Weights of a small GPT-style language model, trained from scratch on English Wikipedia.
Training: 113M tokens, 6891 steps.
Each number is 128 + 24 x the weight over its row's rms, rounded and kept within 0 to 255. Layers, rows and columns count from 0. The size above them is the row's rms in percent of the matrix's.

# layer 7 attention query, 64x64, rms 0.162, rows 0-31, columns 0-63
size [ 75  88 101 101  85  58  84  88  93  71  88  83  92  78  81  92  95  91 103  97  87 196  94  80  96  90  82  79  98  96  76  89]
[[116 129 114 111  75 137 117 172 103 134  93 110 163 125 135 149  90 134 117 119 102 123 130 105 163 146 117 173 107 155 173 130 136 126 133 157 147 133 149 129 100 116 150 110  92 141  96 146 115 126 121 147 184 159  92 131 171 126 164 144 153 116 140 101]
 [130  94 184 116  97 164 150  90 119 117 121 134 153 146 179 111 110 146 142 180 113 128 151 119 126 109 114 134 125 145 119 100 162 144 106 143 140 111  98 160 154 110 148  82  90  78 132 121 142  98  89 144 149 116 121 147 145 103 138 149 150 123 139 129]
 [120  86 184 133 133 161 172  85 116 135 157 130 138 137 165  87 126 151 150 178 129 127 146 157 114 110 100 130 141 123  91  91 156 129 122 138 123 102  93 153 144 151 145 115 110  88 123 118 136 112  91 149 118  89 135 156 152 130 108 152 156 119 134 121]
 [135 112 168 145 133 161 152 116 109 151 140 181 113 103 152  75 170 146 137 167 140 115 152 151 144 116 114 135 134 100  93 106 144 138 132 117 115 105  92 164 140 134 127 103 131  71 128 103 129 112 112 152 121 101 148 161 131 136 106 115 122 103 109 180]
 [119 105 150 154 119 148 136 158 149 125 174 155 114 118 134  95 154 142 127 153 169 151  98 124 153 120 127 138 118 100 121  88 149 121 159 114  85  90 103 175 146 116 104 117 154  80 139 130 141 131 117 156 121 119 134 143 122 133  95 108 132  75  87 164]
 [137 129 150 153 138 100 113 156 116 141 140 166 121 109 144 115 120 134 113 137 140 151 100 163 165 116 146 135 105 112  95  99 148 153 152 105  86  96 123 150 109 151 105 112 177 118 140 139 130 120 108 148 152 116 142 118 125 152 117  92 150  73 117 205]
 [134 159  94  72  95 148 149 141 155 111 127  92 115 121 119  95 149 166 106 175 104 147 114 106 144  89 125 165 172 135 129 158  99 146 143 116 115  84 123 149 138 132 140 143 121 142 121 114 142 154 137 107 137 168  97 144 128  78 114 151 146 142 150 140]
 [144  97  99 105  97 123 114 120 115 147 122 113 161 108 158 153 109 135 123  81 103 110 121 130 110 109 197 131 147 123 163 157 123 167 150  98 133 166 178 111 107 158 166 124 153 135 100 165 114 176 141 135 119 143 138 115 100 113 123 128 104 122 127 131]
 [141 108 148 114 141 117 152 122 141 119 116 113 108  98 115 105 101 115 143 162 104 159  89 167 105 132 163  95 151  94 115  92 159 153 147 121 140 175 138 132 137 161 130 112 158 132 125 141  87 120 115  97 154 109 159 145 122 115 175 173 169  98 120 139]
 [132 115 152 155 127 136  72 123 146 143 120 146 136 127 131 140  79 120 126 148 132 132 140 142 106 118 113 138 142 130 122 109 125 170 126 131  54  89 112 148  76 112 145 115 130 164 115 164 114 115 174 152 106 110 110 114 128  89 120 164 112 138 103 177]
 [122 102 104 162 123 112 157 107 118 117 122 140 108 113 157  78 118 130 135 133 120 162 171 111 152 138  75  65 156 100 152 161 143 126 187 130  93 103  91 122 136 142 134 108 103 122 143 127 143  95 146 116 145  89 151 149 125 139 143 120 109 119 142 123]
 [118 139 118 135 150 156 138 139 136 132 111 127 142 147 150 146  96  88 107 129 151 108 163 171 108 119 131 135 121 135 116 103 102 118  79 162 143 195 140  91 175 117 119  66  99 139 121 133 136 112 173 133 141 101 146 132 110 100 128 143 143 163 153 115]
 [108 131 151 149 145  96 159  94 134 107 149  85  99 135  98  67 153 134 146 112 166 130 132 103 127 136 104  99 157 195 119 125 108 147 140 107 155 118 113 141 157 147 148 146 164 114 138  89 113 137 110 140  93 107 113 137 136 116 133 110 115 162 160 140]
 [123 140 152 163 138 159  91 127  88 114  90 132 118 151 131 123  98 131 128 145 127 123 129  89 166 118 150 119 134 168 106 113 147  94  85  95 123 162 120 144  77 161 117 147 167 106 100 146 133 135 142 120 165 121  99 145 114 124 113 170 140 164 126  89]
 [156 145 114 160 132 159 124 130 107 104 105 161 128 120 107 114 106 143 133 142 158 107 204  79 140 128  98  88  91 160 155 129 133 147  86 126 120 151  86 132 139  92 131 157 113  90  98 130 114 134 152 128 174 126 120 149 103 117 116 146 136 122 126 124]
 [120 103 138 138 107 137 138 163 152 147 132 123 179 121 160 150 113 108 127 118 155 112 110 151  75 167  94 119 178 119 131 108 125  93 115 113 108 127 154 107 151 163 148 151 120 162 110 127 100  87  99 123  70 156 139 124 129 129 174 110 145 129 127 110]
 [140 156  93 109 101  98 117 206 122 146  96 137 150  86 144 140 115 119  92  99 103 111  94 130 140 138 113 139 122 123 126 146 129 144 124 151 144 163 148  86  81 134 131 133 161 145 100 129 148 132 142 140 139 111 108 119 137 139 173  86 155 152 160 136]
 [117 168 127  88 100 123 130 162 125 149 111 110 143  76 130 140 101 139 110 112 130 123 106 131 169 113 105 144 132 153 101 122 155 126 145 138 143 165 136 120  88 153 130 120 105 127  81 139 126 143 112 141 172 139  96 105 182  84 165 151 146 138 170 113]
 [ 93 153  92 116 121 119 134 148 123 125 109 118 124  68 104 155 122 116 111  88 125 125 106 120 156 141 124 128 128 138 132 123 114 109 162 159 134 174 143 102  78 158 140 176 137 143  97 165 102 153 122 133 150 153 118 121 170 110 190 122 145 153 137 128]
 [117 126 119  95 105 132 120 138 138 157 104 127 156  72 120 151 117 154 136 133 135  94  73 127 157 104 101 151 144 137 112  96  96 120 144 177 137 136 131 100  77 172 159 121 112 138  99 146 136 132  98 160 140 138 122 124 168 121 142 161 177 128 125 119]
 [112 130 111 131 153 124 151 140  97 132 130 128 142 127 121 153 126 139 122 148 114 119 156 117 137 167  85 112 113 169  87 120 123 111 142 114 121 155  85 123  91 117 131 151 153 123 105  97 119 148 126 141 143 161  99  99 181 102 192 106 109 179 166 148]
 [140 109 157 109 103 150 148 120 108 139 106 152 136  96 148 104 136 150 150 165 120 106 137 119 178  99  96 138 153 150  95 105 127 151 129 163 152 115 100 120 137 160 168  96  99 112 111 114 142 100  92 173 151 109 132 148 167 111  98 119 158  97 129 155]
 [142 123 146 150 163 155 110 147 108 129 124 163 145 134 143  97 153 146 112 150 104 132 134 170  73  87 112 122 105  83 116  74 168 152 130 120  84  97  98 117 137 118 141 146 134 128 162 140 125 119 113 124 145  98  93 111 107 167 133 149 161 153 141 126]
 [108 132 131 104 117 127 181 153 122 141 172 156 106 112 122 134 183 111 159 162 139 136 163 112 110 154  99 125 121 135 115 119 150  98 116 138 129  73 105 140 149  87 136 129  97 110 161 138 109 127 116 149 141 135  86 113 127 152 152 112 107  75 102 157]
 [162 142 132 158 121 123 131  90 131 139  78 119 114 146 177 147 125 122 101 149  60 102 115 127  89 141 108 116 125 140 142 154 123 113  98 145 188 105 101 163 146 108 116 131 100 128 115 108  92 119 145 122 148 130 126  78 132 156 147 145 153 126 154 114]
 [117 127  96  94 151 137 162 141  93 119 122 151 121 114 128  84 173 111 154 151 140 130 134 175 110 144 115 125 147 136  76 137  62 130 134 135 130 103 154 126 160 159 129 107 146 155 135 143 105 101 129 128  86 118 139 126 139 137 119 149  94 165 180 133]
 [156 134 134 163 140 161 113 121  96 152 115 123 132 137 146 132 125  97 144 111 113  93 123 140 140 120 132 101 116 131 140 196 132 123 103 135 135 164 112 148 109 120 136 190  65 189  92 132 115 127 113 103 113 130 165 137 150 148  95 116 117 152 117 104]
 [105 142 119 136 132  98 112 139 130 132 148 148 152 117 141 110 124 115 127  74 147 122 169  78 106 143 121 109 150 165 157 146 127 130 175 128 163 131 123 158  92 112 146  89 108  96  77 131 144 107 107 133 143 143 118 147  98 140 121 174  91 167 154 145]
 [129 112 133 101 123  92 156 150 155 150 113 117 123 141 168 136 169 110 134 119 114 143 169  83 141 110 122 136 139 112 160 140  72 102 153 154 168 107  99 122 132 101 138  93 139 129 160 101 131 115 113 113 111 152 116 131 143 178 135  88  82 151 127 155]
 [123 123 165 120 152  96 127 143 121 138 129  81 166 147 129 128 148  77 152  93 152 117 116 132 150 136 129  88 149 143 109 138  94 156  96 192 150 158 159 120  89 106  92 112 114 149 137 124 147 117 115 121  94 106 110  90 133 130 154 116 120 131 167 118]
 [156 151 158 145 138 141 122 107 144 118 127 154 134 126 125 108  84 138  78 130 103 120 105 147 123 128 128 126 112 124  75  99 181 152 117 140  98 124 147 150 110 121 108 156 122 110  99 104 111 126 185 135 143 124 121 100 113  70 149 133 184 108 109 103]
 [106 122 167 168 130 125 147  96 128 134 106  99 141 149 184 133 109 114  90 137  87 169 138 147 134 100 142 129 114 173 120 114 180 112 121 106 114 137  95 126 143 137 118 122 139 138 108 115 135 148 144 106 122 142 146  88 153  77 125 100 166 143 150  86]]
# layer 7 attention key, 64x64, rms 0.174, rows 0-31, columns 0-63
size [ 79  84 117 118  81 308  96  88  90  68  80  75  80  72  75  87  86  90  73  71  68  55  82  74  91  89  79  74  85  88  73  84]
[[153 136 111 123 161  91 120 121 147 112 158 125 147 183  90 113 163 140 157 125 134 152 120 143  73 134 125 157 138 149 146 110  95 108  85 107 131 121 112 121 130  92 119 143 163 142 129 106 138  90 111  98 117 162 122 157 143 172 103 163 110 145 103 101]
 [159 145  93  96 129 117 121 150 137  91 146 113 122 140  87 148 181 131 159  85 138  98 147 124  99 141 109 135 122 124 182 101  48 139 129 131 153 121 114 126 117 122 153 136 104 136 128 117 135 120 176 126 168 100 124 128 102 147 108 124 135 138 112 105]
 [161 130 144  86 124 131 148 120 106 130 110 113 191 152 154 118 139 164 170 114 163 119 145 104 133  96 116 146 153 181 129 116  91 142 126 157 174  94 111 124 156 100 138 139 103 133 158  76 128  93 138 134 138 117  99 126 123 155 118 118 141 109 135 115]
 [166 136 141  88  84 154 140 129 121 127 121 128 154 141 128  85 152 163 157 151 158 110 151 112 140 136  85 132 134 170 131 136  92 166 123 171 181 102 102  90 137 108 159 138  99 134 138 104 112 112 123 137 161 134  90 137 148 159 125 117 113 114 149 125]
 [155 103 119  87 122 142 120  93 103 107 122 124 125 176 144 124 129 186 156 136 140  85 133 127 142 121 122 167 177 126 116 136 123 149 137 185 127 106  89 124 112 142 139 137 114 139 141  98 176 126  76 121 143  91 131 138 154 143  90 107 141 123 123 115]
 [150 118 145  97  93 148 150 130 104 122 108 130 160 113 150 113 134 164 163 162 126 112 134  98 178 105  93 148 144 148 107 116 106 165 127 174 180 120 101 109 132 143 172 111 105 134 123  99 126  90 101 165 163 117 108 142 162 123 121 117 143 114 142 134]
 [105 121 110 163 111 121 110 145 125 115 105 142 135 142 142 155 103 115 115 132 134 121 107 153 144 128 188 124  82 104 126 133 112  69 115 131 119 130 122 127  76 129 116  92 160 156 167 125 133 151 141 117 113 189 113 111 102 185 160 144 108 126 119 107]
 [112  92 161 139 136 150 137 130  95  95 128  89 123 101 104 130 152 178 161 126 123 170 156 124 134 141 125 131 157 117 185 131 112 125 142 141 119 175 151 122  94 186 150 101 157 136 121 126 105  94 136 139 143 151 129 126 116 128 129 140 118  78  91 123]
 [182 128 131 162 130 133 103 147 113 117 151 110 162 120 120 168 173 123 134 128 164 162 114 108 145 141 106  97 124 105 111 118 103 149 101 170 172 111 127 113  85 122 118 156 151 131 130 158  88  96 116 127 167  88 122 125 129 137 171 122 116  99 110 108]
 [162 123 149 167 151 109  98 104 122 102  87 161 133 105 161  91 168 140 130 137  69 154  90 129 144 125 123 114 133 115 140 123 174 166 115 127 133 147 120 139 125 146 155  96 135 155 143 131 138 111 103 115 126 124 168  87 102 121 116 166 136 173 144 135]
 [154 177 113  93 127 133 113 145 159 128 174 139 111 130 108 134 141 131 103 179 122 126 156 146  65 124 159 140 130 144 140  66 120 140 162 115 153 171 104 102 106 118 127 120 147 131 125 118 122  96 146 103 112 121  95 127 112 127 159 155  86 124 101 127]
 [167 186 163 126 121 111 144  90 150 135 159 122 141  88 144  78 118 128 107  89  97  97 139 114 149 116  98 126 136 184 105 172 155 107 120  88 125  91 155 136 116 151  94 123  94 122 136 122 133 121 141 130 130 126 135 139 114 129 120 136 142 172 144 139]
 [107 120 100 127 113 166 127 129 130 123 130 101 140 149 123 150 138 139 115 174 126 107 156 118 136 144 155  92 154 134 119 118 140  71 113 186 134 142 136 144 159  58  88 140 121  78 128 130 138 150 117 141 113 137  70 125 114 113 106 159 102 126 123 130]
 [123 150 127 167 146 152 142 114 105 109  86 113 140 107 137 130 101 131 107  89 145 164 157 149 154 132 137 111 140  95 128 158 116 122 144 153 174 103 152 120 207 116 133 104 100 159  94 130 105 109 107 105 155 128 118 138 126 108 124  82 164 132 116 113]
 [126 132 130 121 120 187 144 111 167 135 120 161 102 100 141  70 130 109  90 104 104 130 149 127 114 138 109 120 100 123 127 159 131  95 178 119 161 129 139  98 142 110  99 134  73 155 139 167 134 146 137 127 132 115 127 141 104 152 140  72 131 151 109 111]
 [140 144 132 135 104 112 121 134 100  85 146 118 138 141 136 157 136 146 183 145 128 112 121 134 143 127 120 106 157 110 146 121 124 155  98  98 132 163 131 109 158 123 138 176 166 148 122 144  84 171 121 167 115  82 124 101 124 147 143 135  93  72 151 165]
 [115  76 156 118 105 160 154 110 143 150 144 129 149 108 129  97 137 167 136 121 136 156 152 118 151 112 107 158 158 126 145  97  92 147 192 137 137 134 138 134 149 190 153 112  98 137 117 118 128 100 116 137 143 106 121 131 154 114 126 116 173  78 111 127]
 [131 112 135 103  90 142 162 114 124 161 111 120 165 113 155 103 104 147 149 132 139 133 150 113 165 133 101 175 173 167 138 142  92 147 134 150 161  93 127 123 147 155 166 133  90 144 136  97 109  86  94 133 141 102 130 144 143 120 129  93 146  89 136 149]
 [135 110 167  88 111  97 105 111 131 153 120  91 153 148 160 111 114 165 147 145 157 144 147 114 163  91 117 164 157 109 107 105 132 178 118 149 163 104 125 114 127 164 174  94  96 119 126 110 152  94 103 152 105 119 109 120 150 123  98 121 132 114 123 132]
 [129 152 151 112 102 100 105 103 129 119  76 133 130 150 135 115 119 156 147 122 135  95 136 112 153 109  75 148 167 121 144 129 119 158 139 180 131 118  86  84 138 148 184 126  86 135 141 122 168 126  94 145 107 132 109 146 167 129 105 136 102 140 114 132]
 [ 88 157 133 112  98  89 102 134 151 136  75 124 123 146 109 115 122 154 136 118 111 108 125  99 101 129 120 141 121 148 161 147 134 113 111 195 166 110 143 124 118  78 137 134 112 123 112 129 138 131 127 130 158 142  91 136 158 103 137  98 115 197 144 156]
 [144 169 123  99 121 107 101 111 148  99 107 141 129 180  91 124 136 141 156 137 159  90 143 119 115 118  95 126 162 140 155 134 110 127 147 174 164 109  75  96 126 103 160 128 105 133 136 121 180 155 115 111 110 116 110 138 163 139 136 145 116 165 122 101]
 [140 100 147 146 167 112 107 109 119 134  81 146 151 135 142  90 165 151 131 120 155 139  27 131 111 125 147 137 124 140 109 110 134 128  76  84 155 124 114 126 151 113 142 135 136 127  96 149 140 123 153 131 126  76 120 135 147 128 113 126 134 144 108 116]
 [144  89 118  87 124 139 107  97 138 130 137 150 118 178 134 163 143 110 118 142 105 125  71 155  94 107  85 139 112  99 144 145 124 128  66 131 147 134 129 134 101  92 120 182 112 124 142 140 137 164 134 130 106 115 144 116 149 123  99  88 108 158 132 137]
 [144 112 109 135 137 136 132 129 141 142 136 174 135 116 135 125  97  81 134 126 132 115 108 149 112 135 118  93  87 155 127  94 179 104  76 136 139 122 128  94 138 117 123 169  84 102 103  97 129 105 150 170 149 155 183 144 106 126 146 100 134 115 145  99]
 [123 152 112 111 131 128 108  97 135 106 164 146 132 119 131 148 160 131 103 151 125 113 113 149 116 116 132 163 139 137 109 109 110 138  69 131 139 156 105 145 125  68  88 115 159 116 140  88 107 135 137 173 157 169  77 150 124 161 129 173 128 140 142 151]
 [ 81 158 105 122 141 133 126 112 157 117 124 143 136 113 104 114 106 100 140 155 117 144 151 117 126 125 104  80 121 129 116 110 142 163 116 108 163 124 101 122 157 120 106 118 143 144 136 143 100 147 156 130 144 129 162 124 131 180 128 122 159  36 130  83]
 [127 103 122 112 158 171 123 121 123 123  79 154 100 140 129 135 109 161 146 147 131 116 186 115 139 125 102 123 114 130 162  89 120 117 150 134  91 162 177 136 160 140  94 157 139 103  99 122 148  90 140 112 125 103  94 110  93 119 135  94 117 142 149  92]
 [ 86 163 118 115  94 119 112 157 170 116 129 142 137 159 119 137  85 101 111 133 142  84 100 130  98 137 155 131 115 165 134 114 107 148 150 115 126 141 165 158  75 117 150 117 115  91 113  82 177 134 163 148 120 140 113 122 107 117 129 138 111 123 159 100]
 [119 181 147 130 102 119 153 101 140 125 119 131 133 137 110 188 107 112  97 124  86 136  93  95 171 122  72 161 131 175 121 109 149 121 134 116 142 107 145 152 163 127 115 144  96  95 116 115 159 135 111 131 123 104 113 142 127  98 143 154 152 122 157 153]
 [190 100 130 160 133 139 146 140 111 146 118 137 123  92 146  89 128 121 125 120  98 151  85 121 173 128 100 108 118 119 122 143 159 124  86 110 131  88  91 111 124 150 108 147 140 128 126 128 140 118  90 128 161 140 184 165 155 113 138 108 132 153 120 173]
 [135 134 162 124 132  93 126 144  85 126 120 111 161 126  82 124  76 157 152 121 129 126 135 125 149 147 165  64 170 156 118 111 164 112 119 130 201 100 142 137  98 121 141 129 113 124 116 118 103 107 121 116 125 144 149 165 156 132 152 140 148 120 123 110]]
# layer 7 attention value, 64x64, rms 0.183, rows 0-20, columns 0-63
size [ 98 103 107 100  90  81 110  89  93 101  88 105  77 101 100  83  83  93  90  73  77]
[[127 128 123 151 139 140 104 136 123 148 134  97 131 120  69  80 167 146 164 133 128 104 127 209 117 141 114 130 135 116 109  89  74 122 124 117 142 146 135 160 133 115 123 160  92 121  90 155 147 143 134 136 108 141 155 146 140 105  83 107 131 133 148 122]
 [118 154 163 111 126 194  99 139 116 149 138 111 119 114 137 121 115 149 128 107  97 136 148 104 163 116 109 120 121 105 124 114 112 104 146  89 112 158 143 172 126 138 152 167 119 108  76 139  88 110 148 158 152 112 164 149 104 110 107 148 126  96 169 147]
 [161 169 110 116 151 117 158 163 127 155  89  89 127 126  85 160 109 148 118 153  91  80 111 153 137 121  96 168 108 136 115 148 101 143 118 136 126 161 127 137 103 116 129 143 134 124 124 130 134 157 128 138  93 102 151 167 128 146 133 103 164 152  93  83]
 [169 194 114 160 129 123 139 144 119 128 102 120 103 140 116 123 175 125 125 143 131 118 100 204 112 128 118 144 122  95  83 135 100 114 105 129 130  98 137 126 153  99 123 149 120 147  71 150 129 145 134 129 112 126 135 155 114 108 138  78 114 112 114 153]
 [ 93 133 111 125 150 118 133  66 115 136 159 152 161 141 157 179 165 100 115  86 158 146 100 132 121 106 170 183 113 169 135  85 146 139 146 103 132 131 123 127 124 150 136  89 138 117 150 101 141 121 113 138 132 125 106  91 138 144 110 131 153 147 122 123]
 [135 177 100 162 111 149  69 115 149 130 133 137 109 165 129 145 100 138 143 119  91 113  83 122 141 119  96 129 130 176 123 112 127 143 115 135 129 111 148 143  94 127 118 133  84 160  89 126 129 162 127 142  90 156 141 168 128 128  86 165 118 134  95 130]
 [121 100 103 133 107 114  88  82 139 110 156 207 128 143 160 167  71 111 125 137 113 116 145 126 125 108 148 101 136 169 152 148 134 109 129 156 148 137 124 115  96 144 129  99 100 151 147 116 132 121 127 119 152 150 114 157 141 134  93 168 135 132 107 106]
 [133 115 174 148 140 111 136 131  95 139 105 113 152 106 131 135 103 155  95 100  87 102 113 125 121 128 139 149 110 154 147 115 180 143 122 121  91 162 135 124 121 185 139 138 135  94 101 157  98 116 145 130 129 115 158 119 124 114 172 183 178 149 124 132]
 [115  73 152 118 126 124 142 106 135 165 144 147 125 132 125 106 103  99 144 150 137 125 152 106 151 137 158  95 124 173  86 140 147 108 149 122 134 158 124 138 147 146 123 117 148  88 196 142 103 114 122 130 148  76 108  89 114 123 128 127 165 129 179 138]
 [138 181 112 141 140 155 111 145 100 129 117 128  79 133 110  95 158 130 143 152 106 135 117 145 138 145 124 137 115 108  57 148  89 112 153 104 127  93 125 141 154  88 132 149 126 146  84 145  98 109 133 132 120 131 135 156  89 138 107  95 117 131 150 177]
 [127 220 106 133 125 189 148 144 114 148 109 127 100 158 149 139 117 131  89 125 117 126 134 123 139 104 123 108 103 113  94 116 109 101 102 132 115 137 135 127  97 139 133 166 104 146  79 136 134 126 135 163 123 118 152 159 108  99 128 121 105 144 174 129]
 [134 120 129 150 170 131 184  99  97 139 153 143 164 137 165 138 167  92 111 138 149 131 116 127 135 132 147 145 107 128 141 112 110 127 106 123 145 122 120 122 142 137 119  98 148  90 160  69 146 112 128 132 115 123 125  57 124 169 122  69 115 133 117 142]
 [145 148 139 144 162 119 154 118 119 120 120 141 181 140 137 130 108 151 142 108 159  98 182 150 144 133  90 144  65 121 114 134 115 102  81 136 148 133 115 140 147 111  95 106 116 113 116  82 149 142 136 131 117  97 118 135 136 121 160 118  74 169 157 127]
 [160 174 121 132 143 143 136 181 141 157 130 126  86 130  87  76 140 116 109 154 122  81  88 139 116  98 150 109 111 137  63 141 142 129 133 143 121 106 117 115 138 131 128 148 156 142 126 183 132 105 144 130 149 125  94 121 108 111 144 155 146 151 106 137]
 [167 131 144 101 137 131 148 149 107 155  99 101 126 146 114 111 170 150 124 145 100 113 135 140 120 126  71 150 140 146  94 116 100 164 112 118 159 104 134 146 171  79 104 143 141 121 142 133 128 132 144 112  85  93 122 144 108 144 163 100  91 103 140 175]
 [129 185 153  93 136 159 150 144 125 163 119 124 144 133 145 125  89 111  94 117 159 122 115 128 147 127 142 148  90  65 117 125 139 115 164 115  82 135 135 141  87 166 155 143  97 118 148 143 132 152 105 142 128  98 169  99 131 107 114 111 125 135 112  90]
 [138 116 163 142 140 188 152 141 115 122 142 130 123 118 149 111 145  86 122 142 151 106 171 126 140 139 122 113 125 106  82 118 134 100  95  92 111 161 126 170 138 140 110 130 118  82  90 142 108  94 146 154  92  80 150 139 137 136 151 159 150 113 162 141]
 [130 147 177 124 140 119 134 119 121 130 125 127 115 126 184 140 108 130 116 118 137 115  92 179  99 124 159 124 136  94 111 109 150 107  91 116 144 112 147 142 132 149 137 130 122 103  82 155 146 134 126 145 149 151 122  78 154  47 141  98 128  93 141 138]
 [118 102 126 100 119 151  76 122 179 148 156 105 125 142 107 103 136 131 143 119 114 146 118  68 151 103 127 114 131 151 111 127 119 140 193 111 136 113 133 127 156 118 112 144 125 133 184 131 134 138 144 112 103 117 123 169  72 181 114 140 130 133 104 122]
 [ 92 105 156 113 135 160 141 119 111 121 126 126 173 110  93 119 103 142  89 146 108 163 126 123 115 112 120 108 113 120 177 137  99 102 218 145 112 101 118 130 154 128 130 149 130 146 142 143 115 128 156 149 174 159 135 127 121 110 119  95 129 138  85 128]
 [ 77 149 117 100 134  98 139 155 168 140 102  55 106 134 152 107 122 129 116 147 106 107 127 120 118 130 133 135 145 142 125 136 158 162 106 122 133 115 118 113 105 129 130 117 157 124 169 132 145 118 119 148  91 155  95 144 137 135 143 135  96 172 204 120]]
# layer 7 attention output (transposed), 64x64, rms 0.186, rows 0-19, columns 0-63
size [107 112  87  90  85  81 101  98  94 103  79 102  79  99  88  78  82  93  92  82]
[[108 127 140 139 120 102  93 143 140 161 100 149 133 121  88 128 114 179 160 109 162 101 140 141 148 104 122 114 119 172  86  75 128 158 118 131 125 130 107 112 103 123 120 132 146 107  92 166 149 137 132 199 122  97 142 150 147  98 114 138 121 141 134 107]
 [ 97 115 143 144 134 131 115 136 149 139 140 181 110 136 103  85 147 186 141 135 159 105 153 122 131 134 139 124 124 153 109  85 106 158 102  92 148 112 173 168 137  96 143 142 134  93  95 115 132 127 142 160 116 116 151 144 137 134  82 106  78 122 112 119]
 [149 136 152 117 110 100 102  84 121 182 126  75 177 116 123 134 113 121 119 121 136 146 105 131 165 117 105 154  97 121  72 141 120 155 119 117 102 168 142 152 126 147 159 149 152 105 117 125 152 140 127 106 144  98 162 137  92 128  91 124 157 112 129 101]
 [131 151 101 130 110 131 111 127 127 135  97 108 120 145  96 139 129 142 147  96 133 109 111 143 147 120 129 155 127 140 122 134 131 143 154 137 108 113 146 118 119 103 104 149 148 120 143 146 123 164  65 247 109 149 140 109 146 123 134 117  89 118 106 122]
 [108 151 144 105 160 120 138 116 156 113 156 121 148 154 143 103 148  75 141 151 130 175 155 180 105 162 118 111 164 104 103 123 127 118 120 147 149 137  47 110 129 105 112 111 108 127 150 134 127  92 131 119 143 102  96 132 172 123 140 116 133 115 135 123]
 [130 125 116 121  85 154 138 126 155 131  96 165 129 167 115 151  96 101 136 116 119  83  91 128 103 171 131 156 171 136 111 113 174 127 106 153 176 130 119 106 143 141 123 170  96 125 128 161 134 146 128 123  80 138 105 109 156  88 122 123 126 111 129  98]
 [121 106  97  85 138 123 123 125 146 107 108 135  98 143 167 176 102  92 117 132  70 109 103 152 131 135 143 144 158 120 133 121 138  93 145 183 165  97 105 140 137 168  99 125 103 152 159 161 121 125 133  86 112 113 151 122 137 140 113 154 152 116 117 113]
 [125  92 154 159 140 115 130 146 101 139 150 159 113  82 123  90 165 115 127 183 143 141 126  97 136 139 113 118 116  90 122 129 155 119 142  81  87 106 116 179 135 168 123 132 143  75 138  99 129 107 153 113 136 110 143 133 117 173 151 133 142 112 113 141]
 [133 113 119 158 138 120 162 112 141 151 123 103 100 100 137  92 141 149 135 166 104 144 174 120 134 101  92 112  92 122 125 155 139 104 117 141 164 109 115 170 130 118  99  87 126  73 140 127 119 106 166 114 189 123 130 166 108 137 126 105 126 139 148 158]
 [134 122  81 151 114 117 107 125 151 141 104 128 115 145  73 122 129 174 181 110 125  95 129 106 144 130 112 172 113 169 143 122 102 157 129 123 138  98 152 112 119 101 147 162 126 133 104 133 120 171 118 196 139 133 114 116 145 138 106 118  86 150 111 115]
 [153 166 136  94 121 156 148 104 104 157 162 104 116 160  97 103 115 144 134 126 124 117 148 138 116 146 128 136 146 131 126  95 156 151  99 123 173  62 121 107 175 109 149 132 143 146 127 107 100 152 114 187  85 139 150 108 113 106 132 116 122  98 125 135]
 [140 140 123 142 162  95 138  73 116 119 132 123 146 152 153 117 122 109 114 156 145 152 221 131 129 146 136  81 130 146 147 113 115  82 109  98 142 150  97 140 123  86 133 103 114 119 131  89 121 111 114 114 160 139 133 130 149 105 148  99 155 136 128 110]
 [159  90 153 145 139 117 126  93 128 128 129 131 116 122 144 142 120 180  99 144 156 120 145 117 142 136 124 127  73 176 154 121 126 113 112 154 123 166 142  99 110 111  87 150 121 128  88 107 109  85 101 135 130 107 187 103 146 113 100 164 136 117 143  97]
 [161 146 139  80 111 127 117 109  96 147  91  82  87  73 102 126 152  96 155 148 100 102 139  71 162 127 126 159 127 115 135 151 138 144 141 126 143 104 148 156 126 140 143 130 153 121 148 159 126 133 111 153 170 124  92 131 100 152 147 144 120 145 116 140]
 [143 142 153 139  90  97 103 115 149 163 127  85 126 152 105 126 120 145 114 113 132 116 130  99 168 144 112 118 133 149 131 156 139 145 100 158 108 156 201 107 117  77 154 153 121 118 119 111 140 160 143 123 113 169 115 106 154 155 125  96  87 118 147 111]
 [141 151 146 130  99 166 141 106 107 107 151 138 134 143 134 152 129  98  93 137 153 142 149 158 100 125 154 146 121  88  91 102 148 135 116 134 106  79 125 171 165 130 129 132 115  86 136 117 120 107 118 145 155 115 177 173 107  78 141  96  97 127 117 143]
 [120 107 136 189 136 123 132 114 112 158 128 161  81 106 113 103 108 171 130 166 159 125 170 101 161 129 123 114  83 143 141  94 154 147 126  96 126 144 113 169 154 117 128 115 115  91  99 111 125 126 101 153 145 142 176 146 149 128 120 115 121 113 107 154]
 [ 96 103 165 115 104 136 131 145 119 111 122 111 125 105 166 133 140 120 143 134 124 142 152 124 115 125 134 111 116 104 126 125 156  96 123  91  92  89 134 148 157 141 141 121 134  80 177 121 144 103  95 215 106 164 148 142 161 107 149 106 116 126 151 136]
 [134 143 108 105 118 130 106 120 135 136 124 151 156 156  84 115 115 120 151 108 109 113 132  91 125 161 138 130 173 154 133 129 132 166 139 171 138 138 123 123 117  91 108 130 110  96 120 168 111 185 172  65 135 140  74 137 124 126 132 155 110 160 118 112]
 [111 131 109  82 141 113 129 134 121 121 142 105 171 156 117 142 110 119  87 136 165  94 128 128 119 116 134 106 139 148 134 108  89 165 170 140 135 149 216 169 116 126 135 115 128 131 123 150 106 140 110 139 126 142  79 124  90 148 108 142 136 150 128  95]]